Part of a small language model's weights.
Architecture: RMSNorm before each block, rotary positions, no biases in attention or MLP, untied embeddings.
Training: a variant of Adam for these matrices, 82M tokens, 4999 steps.
Each number is 128 + 24 x the weight over its row's rms, rounded and kept within 0 to 255. Layers, rows and columns count from 0. Numbers have three digits each. The size before them is the row's rms in percent of the matrix's.

# gate: layer 8 MLP gate, 256x128, rms 0.0965, rows 169-235, columns 64-127
# up: layer 8 MLP up, 256x128, rms 0.0894, rows 169-235, columns 64-127
# down: layer 8 MLP down (transposed), 256x128, rms 0.0851, rows 169-234, columns 64-127
gate169 094:090174125138146112119065110131158164087135128149124102148157113128124114148177135133100144117136144131098175119148141158159132135107076087146166137148120138114146132141135144076127127101117122
up169 098:152106113170109137162131121123176135136104124084121158151121157148137114100107127137099135160131126114111091146149132135146150137130110081105137143149124094112130142137133076079087154097115122
down169 098:133148155135160124139139131083162103127106125108109143123126142102132100112128155146089140156147087155118113114200113084124096122118108073139123158122109106175141168152100108106142111153132128
gate170 095:179194096116130129127116146133141152100146123094140143104130150128180096141133124135151113126131137094119131177135097090129147114146118114164192106127097081140128159082116139146127121144148121
up170 096:117162118127172160159124117197119151126126184123161162120118151123140141140097116085086156147139101135133117094117114105131095140124140170124090121142143112151100093137148129163102128128137102
down170 099:116099148147117119079121131112175082108113161158159124111160131145122138091148166148098187111089126093123097107121166134148110110111112110139110117128100121147105117151130114137137117154145161
gate171 102:104127126110115121125143171098142132141196107129126098151090099128080135131099146126100116119144129109115133115134083133093099126112116168118113115083122134121164138111160096157124137133101102
up171 103:149129139127119120103112052178145101084081170113167132090125127160123123176146129137108156120116135122100090124082137130177139136131145088121130143113136090142109127184078110104126126110139158
down171 099:133110113177134131156128146136139130116117161114117119150129151139165151111147131134149075114129172168148134127098125113158135143171154199115111083123109100135122123138167165132098100110114142
gate172 101:131102081110149082106140116090145151175162161114176108141139134101137152105098139124097132149161122108126068150136132118076140113141152113166122117150179139124156130142134085159116116112104100
up172 097:142150137146149111146127173098127128130144109118143145117119095121183153123113121155158073123130132117124130145116143140110103147110141074134093144120137145099127137122101071179120146120103133
down172 097:101117129159107156132164088115136147093112126114145159110142099143130075095154192148087178133081127097114098149107165144131115148169083128155120114079109129130089134155079136108142121163116121
gate173 106:167097120066137152089148141102138107113122131108127131129129149179143120140111102153089098132124099148094120138095146114104213150108137139164145109165129147118148143137120138128087145130131089
up173 103:148108152088126160106101118102136129125119082118144075134150122160103131150107112138129100147158162122084115133131106190158173175122046116105114135115118153107163140101074150118125117138100121
down173 105:138117096100126092090140083102090157120140121150127126123166093102123095108083157166095149159090103100155134130153145144114112103128116135110135161119109154120194124164106105104163154144096115
gate174 098:120125119116129093123114134114148133087161137122130160085098147172144155119131147143102101160143100117099153160117115123106161125138087086127166081165159083085098127139141168156127131152152101
up174 098:152115103104106138109143115113170127167105155098141190128142132141164143120139088133143129133163097157134079113130112078125123129121128114146145148140117123126167144108115131207131123112121118
down174 101:147149108131152122129138108173143079148108139125075091089141090156126103135117144150145138131135156095102134086119073116113147154132122101116167131118141127114093092127133114130120139099160132
gate175 099:119092117124105123148108131152152107156131124089116099099101084148127101108089153106106088089156148166094121140113123131151157167121139116119104115122107144150158126149122171177089102159111152
up175 098:090168125128129122146120108094109123123100143129128180132147116133107099122117092118089108134135124119152097090096135130142100145142101105119158152147162104116128117163186130114114109094112116
down175 096:129128092134152075123142079126108103117130084160166120132113094106091119122130128161132119120100192117123115120155106108147132154117122093148173126148146127123117149141118100166105109109157128
gate176 099:085132153185116095146108189152146089184139135135133147142135138104158155103177139082140105123143129150119141157144115145133138165108160135127180112149079111125119144114111129128133125113117132
up176 099:148120117123151172089121113122153111175139087119172103151155083128143107140126079108103124138164142151112144119099089108129150119101132068116119108158178123113169143101133098103182113156076139
down176 103:086097144090115101099147169126178117109127134138101131135181129160101124092119131106126066078099140118122115119141136142144147113130101134168174103079149153135099145090153142077128117128117112
gate177 094:135166119150089143110085184136133138118092151140149121145144134116095124119182126136100118173164121119139138108102128173152160126125087142119193131138168133102164106096114149113125137115112120
up177 097:110099121150123140099131149159104110134132137143191102103107165083138104124086124137089122125138169094074119130137179121092136123135135120151112114141148144133162092132147114122113118128133103
down177 097:165133124068168099181151126109142107125145141135148099130102095114154111121159131151126123126105138162162157095076103151131166166139135132206127123112161109098154150093129128151132137120138140
gate178 107:135125115098084128145140127123105165103105125102082115116168106133104134191142152151095096141171133135072126155118145142156178150155099112135102099114155113177135139110148115109150091119093110
up178 100:166108116105149106101128106091117103141141145145151129134107102132147114082120177099143160168100122116177097121125138132128136123139150099140130122152094162063106095134134157154121158114165153
down178 096:143104105152076096132130110106090130153143134134116104133103164091095116118142122110130101121120148132129148098165163126153155152121101143124116116085111146149124148158135123179133120114149134
gate179 100:110148161103128121145094134137122140174135164122131085126123093147108124160131159140106137134122125142064139169138142117094137144113065152133169131157150139095138131108138109112121136106149139
up179 098:111091098107132147080143133160147076159100152118091136139100114143118127092117094106077124117145134164170115104122119120143132119190140181165093149161104181125112101124121149106132106162117140
down179 097:129106134087132165128139133131156158129159160131078102108089086145126110157134158134101115131126122134122104140114082122123137125141110124142111115111100132093100115115133120120064079064109167
gate180 100:113126136100098147161135168117147162117150154128121139105102151138075090146104080122062106155122132143112154139125118125142154122120134122124129117129100067104146147108156153157128102108101135
up180 100:132136120122121132132109111092090131118110114111124115085177145166146114136113161102148115106153127111128069117145112092121120088156140116136174177113142131132110147101118084122135165113075119
down180 101:119122135095141143108115164144133111111117101103117137144195141154131128120140128124131079098147149119111132102162098118081101172145154147147139125098154112120119088088096128144086121132118083
gate181 100:109109126157103104156150127144126156126144139125131132107114161106138126163121148119120119136138185144097122132128104080154170166103153144103163081164091088087160108123132104126083118123139104
up181 106:168137137114164112089117137128085101092161097115135148089107118133093160134130179143116125049118147137132140169117111169118137129115108097154134131136113140108125118166133152114126113101143123
down181 106:058120135157115127140141104125122160144111099107126106109093142142152120090147065127149136063166130129165139114091182111138133161127119120089146139156174131138141109167129121151155158137152106
gate182 097:128161099125159146157176103111105130174151166122094135145190152075117157117148107133134127086166152142116114126133138143144169131102101110127134092153105126129162146110119125099102105143098125
up182 101:128135143107108134118160142092143149095119127096159156137151126110111157116135108110113102144135160113144130131097144089167125097144122122156098170114100135116130124124104100096115145128151157
down182 100:157098106135112132110137115167105169141160165132141154156115150116094107153138144095106092137128120098154085128129128127132157162156086122104105136129125122110138113151150095124122141147158155
gate183 105:120089124128078159122099121163181144191104135150136152104119142102114174113188119072106129106109150130135145100103102148135137134092131134139129099126101152121150146140153163091122156117098101
up183 098:111068117147130111143125138167085126110108084127115155118132138133141124138170136112135165092146113141111174136134111143159136132108091097167140130145112140145138116150119129157118103149127095
down183 101:157119150130155178126126138128145117128101098157152111103129148140102120096129124101163144118162138114187158124116105138133135130144175126149152135160164159141094133083111154102129163168155124
gate184 080:109119137098167103106120140111139130066083150101113145152147121124135089128124144089139073161105135112107119137112080104111122157125108157123119158153104145134113148116132136110123121138137143
up184 090:103144085122147091129137131106150162117143133129098114111143116128130115113161093134139106140146142193122139126116112100146139119093155149104125115145135115136107137087094112135148121091114111
down184 088:080114138114151133103106135166125131128124129116106167118145127114137122156157144135128167127117093120118139124144113121108092139114122104139129123137117145198115140099114121117150223123122116
gate185 098:153146121074105150098144146115112130142134134103123106096164113116132144155112088097094120122151156189134165152115144118082140098115162123121127156139120098088143137073161102137120090148099099
up185 102:134146165162096127161136109127080104152100066123115129111107112116148129163133112142154150090155171116133134150112168109141127130126136125151153142096131146175138172098132111103099099128113072
down185 100:104118120109138108107135125115129110095162161145171163159099129146155099110123145157138124119116124108110126140121134152119146120133057117106188127097095115123119108162124142131108114092175136
gate186 097:135104121116128085165142134125157155114143170122144113089118171116136164114107111100103089156118137128108114130184103088122126102144121168173139118159146136124125140146133103145118157081117091
up186 099:143138096120108119152167111173132135140151169133165098128147101142109096133092144132131109126123102080106115115131154129131119135111104127118123134103106094155083130137096125101116102118176127
down186 098:071150164125103118124145164153173148090104173109163165135124156140119162097153109140108069140120142129142118137098153142109110099137104133176155164123162118144102124138127130091153162142135123
gate187 102:092126102102105118104108147143123152128137139138097109131148158143097119089102124099093122118149085136135067120120169108137069159107113114135111144141101088156132114097144133137134102101114087
up187 092:179121129136133158130076125100157136072122130172161125151123132130126151154140135149188116158092175112163178095151129123082156115153128150127123096074113127121121169115108137134192123135142140
down187 092:101141138147161136125109127123105157126125159148141107170142128120124106154110142128087136093111174127145127118112126183119166152139133105067154123092076143164134131181134102143122111139148144
gate188 100:102138109137148108102089097138137102152121118127173115146121103098112125133092118102114093122150083129129140168123097089167103159130118156153143119044112123149098130112149106144184096145140139
up188 100:079116122135143111135104132098157087141148114109147142147182182126145119103147129122152146165106149122151081117072147160131136132112195145134134159129162162115129137160098147140151138106138106
down188 105:141104088108181123131150111151103136132113115153087154117115157158143128159125143118072195151112118146138120104122147136116149063144134089129118114101115146138121128100104143137146121079155134
gate189 099:160136146101144116089112116087175095161132123120132123080073149149135134121089074128157104151088138135143132148142142142142125117102150136164162114112087105138119144133137183129151129137084100
up189 100:138113094145172129126132135123125141133135162129138144124123124183138140134138138156141119189109128124150124138113075113133091143163132140122131135118154091078151133151156101095131109158125131
down189 099:093136137149127157139173144122110114174170143134125126122135114132144130160111172119090181119105106112158105111118149105114146112120114134085142101163145124140095167123086129136160112157092137
gate190 096:125149124146160141128128125156133099150149125137122070105159102092159153146127104088079107145124126123111177151075118150126107118156153142114134165127140158109142145099112094157149123137115138
up190 093:111114118120105113101099101136136132118115123098106084099171126147157141139100119129097080105152114142127118144170105136076147087139114124160142116135177161126135128127155116123138108141096173
down190 095:135156172132177139164177097140130129095105140145118116123092131137144117131123108115126139114137127118124146129114122152113124120105105120076137111093153116119106134096070115154129083083133108
gate191 109:124135101086163112165118109143145177112113154128124135101119129116156151106122099106079135098112148156102162171128163131136111127131124094136177120138137146143110143125132126117104147103125094
up191 108:123189114124128094131123119124104115164087143157120102134149130122143096107147123123153130141116139130125147128115168137086201114167101135125107101122125152105161093146118137092165133106164159
down191 107:117114108113130098151154133112137124095154132109151152112138171208136135117106133138132145145143080103142132099126111151142110100094123115130138106158136118099135101155154112132112095103115128
gate192 101:129125131143111108114132128107163111143127152088133092126093127109152153127110165126146104194136129106115129125121154140086131155134126144149162137142131149113103172119143097170171114104111107
up192 095:099144160130137139139118087124147098100139158125142091145138127140151096164148137136119134121138198129138134107100099112088125126191076159122094145109143111121090154124090136107120142123094131
down192 099:152164130132160124078083154096133138083137152133153107124132150140170088153124104097121182103140144120134085131147111118121113118108081130087121130128124128112153107133127100121127082110118103
gate193 103:138137103130168108093110110106127137104158114119146098115108123137134232171124092136129104107116164114108108149162098109137152146125142143165114082128128134137157128095132137120111110079118096
up193 107:118138105113176155146140144144127162122157178146117131132151122131121113162144151101149141133108111109126107102137092112137126150134085157114097167166112106133084122115136100087097094103133103
down193 106:134117178070099151144142104109140165130113145158129178118153141136092148123106106141160110138148109116103141136148131118126158130095109143140104121153107101171118168168131116138158132113138090
gate194 094:121125139104069130082129097155143156131085130189146138114121141106133123130107156127069109060170110179127111151119135136138096131112113108119138118165107151109112113138129138130115137128098107
up194 093:111191102136122122137120148128104178135109132149133135135158102129076114147150080123144151150135143151145146165142129117124113142111048149127110163129147130171134138101163089098151126101132121
down194 091:127113148109093143146153143121155083136101119105101121143131105143125053136124097149130162143162135112170115113135150111117068098116133134139127137119155186139126137109128118115092135161150160
gate195 098:122150101083079104114169124120183138130129135099135135149124086129121130105100114107115108164127126142146116138141127115068133118133106155130127141116114160144113136108169119141127146106089090
up195 099:180131128116148113138148123146157112113127121097103157086152126113165115114128108102078126107122129154084129107098111129140122102125188149113101136108165110124145167123145133129109156136146138
down195 099:154128120078189113125112171151136135137085111131132125142098120170135114093110124162149063168128120130125131167140140088107099146143136136163087132134159102118100140130160138147120114110115156
gate196 102:118122120076085124073120171114141143103143104144095132140105091132133126112106125110115077130101107123093144124162112182148099097107092139163116130119111146115092130106156148088085113079126101
up196 098:129132150132119202161149177115118185125071105111099093102156135147106169089153106110149159123124146132150165138110115130127120176125153133127123128103099119085117119159117155113145093111112168
down196 096:135116136117118139154120104097091172155141125105137139100084105147124124091157142143157141119117100096113144094119121132098114128114144121086098135134109148098139132130152093160161134128133141
gate197 093:146141108153130053112122124122152135154136112160137143133067113083130108080157118113156124115132146134130108126098131097154132131142096102151097102156134114098121140168096131113080130132127117
up197 101:137114110105144128114099109096143127090163129121096122148116156145139114113093101097126127117140116133158117157096136157137135080165155091138108108162129173121163143126111086150105158126134110
down197 096:115150161140124125114154112114152126158116109100136156134074107141111164121152142124103147167100134186136095147123108097081150143133124115143130149119112084117109119107131116116095130104124153
gate198 100:106103112083165130115130131104154124085120107142172077123115137155118111126101107128121102154146140173129137169150118126090146124141145158164175086127120147098104090115096120125131112129123099
up198 101:134055104139123121153112175094122099097102131113140128135132134127134122105101145132137139142166107127153135121088104137102153187127125094132123155141119090163117142074136111150094095153099063
down198 099:135185149137137146135109109122125145118134076143111146147127142141118145147095130116119127094116095107131129155133096099101099163122146142132117126113147128110153099143153163120111146149166136
gate199 100:087145127121118142134114157121158129196130110142154076091151175143124097127158118114063136147134140125149151141093124090098155088141125166169154116111175120122122140088131129076105125107131112
up199 101:124130116100145138150156156105142166116109146145145114108108153140116134138100122138135184126143104123119133115068144076149097102147120156145181174088122080131129090120130128154110161130130093
down199 102:164166125164150157142103163121141109116067133121138134118113107113110152125075124158121129127137150091118156183120091131121109113134082125098121157140123116129103097142142160120111132153118161
gate200 093:126131099138147102154109085163144143144128170148111120066138131130150150103133128105136106113146162160145115154093099128132137163125100102161116148096103183189111135143122147135167129149102104
up200 093:114143128091158204121156122121136081111133102130122150128103110082129092149111161055140116151140144119125127123110118145141114096148139118123105136132068122117135130146122121141120100080105159
down200 093:132124147142157121124136157127127153132105121134083119110090062095127116161102124163103076143140134146115130124099157139112154135155102115127097129099138115101089137106110106135115120086137112
gate201 097:124085100098117151124129153142129156130122154138114114083081114120168134157151120089099127088115111113132143116155160145127121141093157122130122100154096123096064093138140147175093115136136120
up201 102:086126117169140133126124135139131104130122129132118166132136147172175127120137114120131182127109136146114066119130117114122162144126151138109139163097135164108133132114108117123161126079103134
down201 102:160116091133155114168109126102113132097121133105166109135096118114165129154139123132158066152163157114083158100146136149151118164117123160087119147121126092109111127160126112152154130104145136
gate202 108:147116101114144136100098109133112140107108138211112133116142152135126107128129136126141082138153117181109140151146147120085147150111118124146157134143129120162137141090120103098150121137132135
up202 101:168131119146159121134138106132121144158145133148146136104120097106091088123111104104138130149101170162117113134145112094129135132084165118120144126128113156143115107130131091126119123094131156
down202 103:099149115111144119122173121182136148181126125133137118130103104087162117134119128141165085152148165119161150126132105091097118081130179107118120132135135130117161112140116113166086122138148128
gate203 095:112127096120068115145105128101135110109141116131157113150115127132103093132138132125192097097121116141099145126162160111139147152116100123138157127102125128159139161089187085120146125119163096
up203 103:138126160098101131140113093123126155142123114116130175122124103096176134113114133144132160113123131156125121164132109069147135131145107126114145123133198157120161146126143149096095148170146132
down203 100:127161131140131154121120143155128130128067110152069150153157151153161139154136092111135151151105124078168144111155135108163134112122128149135119155129165118141140145083108112117098131097101106
gate204 095:102151165157099132127202116138175124136117142142146140128098118149131108146122082083118134157160089129152175137122123121145154164138098143157119150080102155125115155128117138109134121130108116
up204 096:144155126113150146082129131137131108131125170157088128147091131138128131157163105101118129088102111119100143127090159123140075125150111102136070126128105130137167092079148143123162140150128150
down204 096:142129150066144140087079099126104104144161072146107156101121138089115129160123120126152086121176136156142097111194108102133121141128131127101156118136152083098120119141142146123157148138132121
gate205 098:094153115093170115071109169149131147143142103150136152131120141104112123152108106119149111127118104117085097125116138124146155123127091095150136075125129074150178085168101114122123124118151104
up205 097:121136117122101129087135120153079159129168085097127118126147085112171096149109155086105147120112130130122120122121119143140110116130165131129137157108133166102112094079162107155154119131108125
down205 098:137137125121069110092135093112143124110141148135151125120110149140085122141099162135187121185086146133101165132127093118121138101115105133117155127077098157114089166121151095185087143147126141
gate206 105:145127138114160140160105156145154093129120123141149121106107161095124147130126104107141108140153171177099134142104159106121148144139117095129156103091125113148153112137140121188159130081115098
up206 099:158103123132116130133138120134106136153139092160124117099116113135146091124132099142086150133111099144115137082154134135116116104111168106121137158134131146081096128136134072114130143131135109
down206 100:120117165121143134084154144069108128144126136121093146169165097145096140135126165123157096182115146146132164129146104181129131119125153163114135117175139122151144118137143135127157139133108159
gate207 096:125150103112166121150103125124130096163104113127077105117103122163144145156160136111163113116151120148098136106099123117139107071124131144162177134129137173123150057121137108126097118147091115
up207 097:128138097106120153122134119133097131095132157126147089152180092131100140148121134138094141122150132121110098165156163149155100181108091166119122134062105125143150172106136132139139105102156138
down207 099:119139179126121127131127133139125124100103108137136165116128131145130158083102098133143091154135114133108125147106117118126155160121103088125102155120124130157144109111170139135113117119102142
gate208 090:093099127099150075165108122111155165130134105100133119153141112145134136153128124115130144096184133092127130163099125116109177125142145101130181104142119133139126136105172114188125106120152144
up208 096:131111186141145100169139118147110152109100134108123152136119099121109100137131062114122141134121172128135130149130142101169126074115111142112151137092153140079087112157134161077127135163152153
down208 098:169144117137119099123104138071105122134090113171091161140089126123169124129141126118125140146076122125136161091148143164173110113111179169131116105124109110110132109153140108134176142134120141
gate209 106:100128097160121116125120134144134170106172165159112128121131091130125176119170167117104133162121115128091117130123136137117168113157120076147138132121141117117102077130166096128097093105138113
up209 104:115140130139115125123142120097144158119093081124074122118176134099138113126139119073086138148130102137146130132142136141112118118126149135125107167078086110098090135121143116146145110097094078
down209 104:102149137131109136114102163110109133115130131129159122144161091161121105133096121111124107148108100154128092107178087121158118144137146080184137122106141151139148110127123118087178096127120146
gate210 100:087092137141118137138122137137113146142181119175110147124134113122123105164151119176124129082137164159105142115132142113121163109124093136140128129082082124137158131147102105108130112101133134
up210 103:177138125106141071114139116112140110121102117121129104101102129083100124094097107097151109142123157102135123144110143124146149100176146120117140147147116113135101133125140104147148165124191089
down210 098:150119131130110141174109127042130144164151163149149133148121151120124144119118119178098088100130066150111114166130139078144155161130096139088122107096122135131101116119120151147104149112122117
gate211 095:167086083088070135097163151152103150140169108161115131134147130132148136169125177137095107098196122147088123153126128140118126132136135133162114100127121118130117144159120124142145156106119167
up211 098:118154114101102168142154150111137109096142105122146127132164124140161131089124134171128125118073161132125132102161112160059154114131124139100135155094143125157133162147083147123118162159115132
down211 101:068129120104128120174124104149107160128124106143091090100152159138120132114142105156120141116118140164113147136123146103133114115132135136101136109188147158124121149150143173138137152085191125
gate212 097:138175102171089097157139156079141106129116111117126140131124101140094180126113138123135085119152178112118105132099131126162119126114088131139153153074120129132136131135174121164166122165109080
up212 099:130111137160100105108090150118168111137131141097101100127153146155135093135082158120129139077095131155100176091117118134139186125124117120099143171131116122123163133137157145131088117124148155
down212 099:107100143077146117142122073123124155143118110108154167099140145162121131118162123114111155126153128150116125144090129143135081106096096143124135131131177112147118126155076132120152106116133112
gate213 101:132114122121115103104092149098125151120112119118086126180138087123130150159122078137097119134115132150142129162139130114111088143133104119148142122139101140100142122081200095140113116151152097
up213 104:123122129097100124109128145101125099152148107114107126103109152113102099171147105161121124108076108161160100196149082106113130096112114134108180106143130144136131087119106145159161116118135158
down213 101:143131128108129129090165119081177156121120161136180110130114108151134113128136144126155106148146151129082157137116134131118177157139114132116146140136129147125161154111129099125105075113134137
gate214 105:138111104130141064123094149093170121134134111131129168150130135128153165122158126118088139095173171145112099146178117138117154109109104117152144101125112139120140132142113097150158138142114087
up214 102:155164121103115089112105103147140130125116109169083142142142158090110125146159147080110155093146102135142126133142147143113129094114137148143083124156138129189141118165106145097137155165127115
down214 098:151147115086072110119140129133114095079144163129131181090160137104126100133124129146171135098050111163116182089159123133110129109100161164121107106129173101143144129130126127097132118128141133
gate215 100:148085131146134128139101128086171129155148130111162138135130127146115180119172109109105103103148121119103072163127146101121114123133143093163159132121101131158176119125156105098142087143099165
up215 105:138127096136134079172150133121108094140143161138132180143126122124101130145146116118104117081146111133137109160175121140115112130122181105092087117112101092112136114147126136182109109125128115
down215 109:134125147129151095188139154160144101096157141103149105109122104138139145124117178119132139127082105097113108129148132117145140134185158114092122133134107173167135154150109125112104127143101131
gate216 100:136145122144163154137094148169147164120183118154093137098127137139114138118140138130130110153137142120118084162104142130140112163119131156157158097125136110123089116114141108127140175172111165
up216 105:090129130150161131157116098166118125108132157194121131126137121141113115117129185119111150138122110156153113131143089115108148166155145138115126080116134135092125153108109128119155112154123102
down216 104:132116123101114129135146109112130166118091126106124183118177110113124133121124173117135175133129110095127175106129104147085132121098061113155117150122088106103144104125186158143122098103142123
gate217 097:129112128108118104131136134120170143133114146168136150143114106095113111125145147138119087134097145144125092151165150118096173115088106096144108144108148108066138138101158140116108137094101116
up217 101:147103117105097143096109129165116148138125125182125128172185141141122153122103142144107132156106135138126108097131172125143123107106138122145131128105086098123145151127142110107146144069151104
down217 101:124124127172121165163126103095142123094142109089131116146172165109157107121128115146188152161141133178147156144124125149164095135132091104153133145130144097163148136113164129153146129170129104
gate218 101:105122133099144131096090131157141147108120149157173152136102090108099145087107112114105093089132156122122106156076125109122112138158114089119135124128098115160181067148119144152125127151167088
up218 101:085141097104096100098099138132152192105151147106115073168113097150138126133125131155130149149139124136094097135117118137085144124119160096104107114150163144145152082129121161146138128160127159
down218 104:129147106101116164120108104126143120127143158143107175128158160122125127123118122086115090129108103132176139127127146154121087109125143152094112147132113141122134117121069171120127097146088124
gate219 105:094162113163173147121151123119126158147155157136150125123169085117115136153144155140143131124142128120106143113138118112161128147123096108133120103110092085130122087126108118122195101109128121
up219 101:115148115151120094118124162152104170042115084130165158135175123183119138164111124099137114158137140099118141139142137108083125083097130080106124156129115102122139076131165162117133125105137103
down219 105:145122151111129132089136096121136099118160112092104131152098103124153113146081131148122133130183104176146103118163091108113131138176143142180171145103131128131128101114115104122118102141120176
gate220 091:107124103175122103080160116178178109121135131095134138173125134111119107115134133129153121155136175145081107164151124148134111174153132135115128126115148117106160094150134097149136134116149111
up220 099:129185146102167140165154105118139144162071115106129109106160123148139178141137116130132129132122099084095123131102156123146155118095127134136145137165187140169160134111128132082079115118134111
down220 097:137117145126151147164144117136136106128116097155096151156112148154125128117148132107119137160123123084137115123155129130160096145120108111135102151143088154098121095165126102137109137128104121
gate221 104:048110157111146094131108172072167129101132168108116156149140127125104145103136110118133123116114140085139153112159160152134116098141183140137153082094162143091148145145181103143135101131071129
up221 110:128080140118134155122152088132124137121122131132107152143165122141099129128142107125097136150101132102110196115122117208095162169139111131124149137134132113159135169072139098125125134097136115
down221 110:096144131118129072165151166154096120125120156128110149126133123122153118124079110101127066089139128131155146145128145144152121110120089163148169111153134118099133091083154169134119126117108123
gate222 104:120198114128108143141109078155155153158125126121126108079116092134132157144114091169124112124120150136125124146125134102126123139153130107122172104140139119108092131116094113122118125133130135
up222 102:098151138112111127108104114125130184161110132135125126110074089111080138140107120150120122138124162155126138123103131121140141146178059101125110130130129150129139096147131071133182111114160135
down222 097:153143123129143149133116145123123111119106158123096137129144127122129147108150112167171112103137135072107170121190100088061149149159148107120133128138144112153137182148139153085153120135121129
gate223 097:157104128126109092095183138125154138111129141124098146114122104135148130141144103144089109112168110137109132156174136151123074088142124148116093118131125145094094135128137139179130091121133100
up223 097:119074133102124094128129141126128112115129114128120166148130108137150139136107072139105095104160159139061130158155173141147133156122129146140112159145156134142132096163130188125090131114140123
down223 095:147168105140121096129110128109156140093104146127108151110156114092141091163133180139137200112126128111127155142139123089112137125181121127146137133109101105072148116148137079118119096096120110
gate224 095:115117143167118133115108099125122168125148158117132099202136136140118103109165133089109152112120126101105143140131144132127139109127147107124143114106143147118144133079121102140147140122127118
up224 097:118104089122143129142131167112125126107123107158113130098150107139093113149128131108121161148155143133150118150098179101074133108164119102120110138146127134166136108110124072139143130182169123
down224 097:154125120121116130129145096096087094115123147135165174148105138144126113144133135115138131088081151150112137103110082103089154117164151138108146130090106132134124109189115090079145076126099108
gate225 101:112151117111091110126158169103133135171111156101136162101163145117142139142152150113169137132108163141142116152169132137106142126168147191121147107122126136124128147093138108111148141130091113
up225 099:151120133116161129118145116139176135131154128113137128101143135146106192111145129095137098165132123075119110140141119125124144120136134134125129104142144165126095169127152122143125100113083128
down225 099:108161119129086101166109110167101129154081120133138072106106152091161109091154118120114098136108121109140117160140148142196132153115160129120115130120091126112144119094138167097140139132111192
gate226 101:142116113144074139119120062169126126166113114144141113165066125113098142136166137118086160125111152104131143140154156088164122151122135156154165094124159160153148091135119094157124140122079139
up226 098:164131091131106146136130106137116140141146137143163119139153130144121143168107116124110137138149149138127139137113125112124128124160143178089172118135124153158121154111091149161117154160120108
down226 098:139119129156147121124148141113134113188122109173115110149135129103114142140102155116122133117079133151098127139140138132156147152123130113151096162087119150108109113142106097160144152123118088
gate227 091:101128118141089088127125128105124077129121169128093089133129081105116111138130171116113109121134130152116131155114113131115108132148174178111146100079126098107133132102140148131120099099085101
up227 100:169141142146183179094130172107144120117135142184155159102102134124112157118107139110134165098093129099166116115136121154136137131119099116137120144142115128085135108134135122129107122130151156
down227 098:122130139148110135124165080129136137124137142123121150144140087147110133122166140084157117093080137140115138072116142100136116170071154123128124108159095129132169116125125122099131124144111106
gate228 108:111170069108132123119136148122134119183137148122122128127162129124085171163126131133115126150172142140087149122117119137107167144168164151114139077166118165104168131132134126131123118126133136
up228 101:152107121148111115148159174148198098100167114129152149124118127127130109123121146134102155151119125145153137115124128117079158166153101118099125105123133099127154130119162145144105090133128150
down228 102:091123159128105110126144187129130177099152127107106143092109115155129120086119174142152128114148135143150145125123167076111158136108099108094102156165145097158097126116154148114092134146098111
gate229 100:126165117141134105127125142172169114135066136138144127123087161143119137128135113095143122137116136154120080128113128144096110118095121135160122153125114110167173112119111116094136145150138097
up229 095:111119114087134112144115106095143158138117127109167123119124143103123095143129104145106152130144131103166108138185119134178171112130108184105170135132129151166120145103160153094133095112116118
down229 096:128143130108153149134121140124132166065113165090136153134124098142092103117138126166152134110099109100103143153091118162106139102114125157103121131080162144115115142123141074144151142169118161
gate230 108:129083111072164123114135137118195154126160139106124117138111060122114163085121104106157121169146091114099115129121098109087121160143121148130125139097106121140114135108156142108134114116092120
up230 106:132130114139174145131138113125125120155132111130105128155103050129142145076107095158135132120155113130138160134149107089142132130152126117098118121124084139139125107138121154066140110172153072
down230 102:120167113142121142136150120178144132164154147096152172146167136114116115104137112116123158104119108143122156124097116163171134136126137127085108130108147179116136132136134134119130146141110127
gate231 110:122121131104096162144138134090187162124144147168148149127125149137101113109118128134121165107144138135096152107118120145133106172130108162135145114123062137112171157090141109148171107085117127
up231 111:092101119166093147101127167128113121128139155133159125121124174120131115127205132139109124150125157123155167116080161114108172062109161151114127125140175158167178134141140083148124116138127149
down231 108:151130121089142108108091118168103138119125114134147115122110088107167202085113144129118130160047144150152152140109138135113120142087166129149131089153137122107128089162111159121163150108132140
gate232 108:126137128102169111161115102139145160141138121165118147163081107126138160109133074114150119156118164133145130111155124100152097117133150149161142134113098121096117109130133106126135117107105126
up232 106:159113138127101123165150148105116131114103167135122111141141150151140146167109119150137107076133105122109165157128104130092139090145163158126143129139130094147150137149116148128132135124170128
down232 105:132065130106098132084129080148098111155128138097140118129106107140123123105138104095115131123123147182142127099154184155146147169136081119104132121147112145115126109189114100149141093114090150
gate233 094:126116052149134109144087121152128139156129114151112063111116098118150162145129142094113103178134160139113161137159083114087171149128113106141144130099123132115096127140141088130115144082131152
up233 099:119128108086095099160146140124108121106118104127120165136117127131152120105111128171176165123097112147119153139125174162086158141083182150146120109117142120121118163125155126103141147110109118
down233 099:123110116112112120132167100111101131168172122089149140094112137121131105100157128168153124093099121124170123134136137105150107144123167124139139129154145139148142123143147139149142163136102198
gate234 098:128075146120088130139085138088129163124106124147159079138121127134127140173100097102146100145147100129132181147148122099117137120139116108134145105127129100054114108108149178155128115099116102
up234 097:179133120153092148112101163155108110136104102110125108112181144093134122110166133194119106105136135126104135152141122183157147144131106085126123150143147146148156125142123139138132132150106102
down234 100:113173106109140146124132149102201147114177145184078173139141146109107105166139136143124174128122142128135130159138141173158150119140125149145111128084115097103135165100107128156120126103121058
gate235 094:127063127125117132127115176136135178101156109137111122107177152097127116126118141104090133148117137116133132111105111107158118150103113133193123124105096145139153127131174110119140156144089167
up235 096:085101131135161100122149116145112113073145139148138094163139137164133158117130148163136098109130127122119156109089164125118140148132112122129095163114129111135167137100128126142109112099116127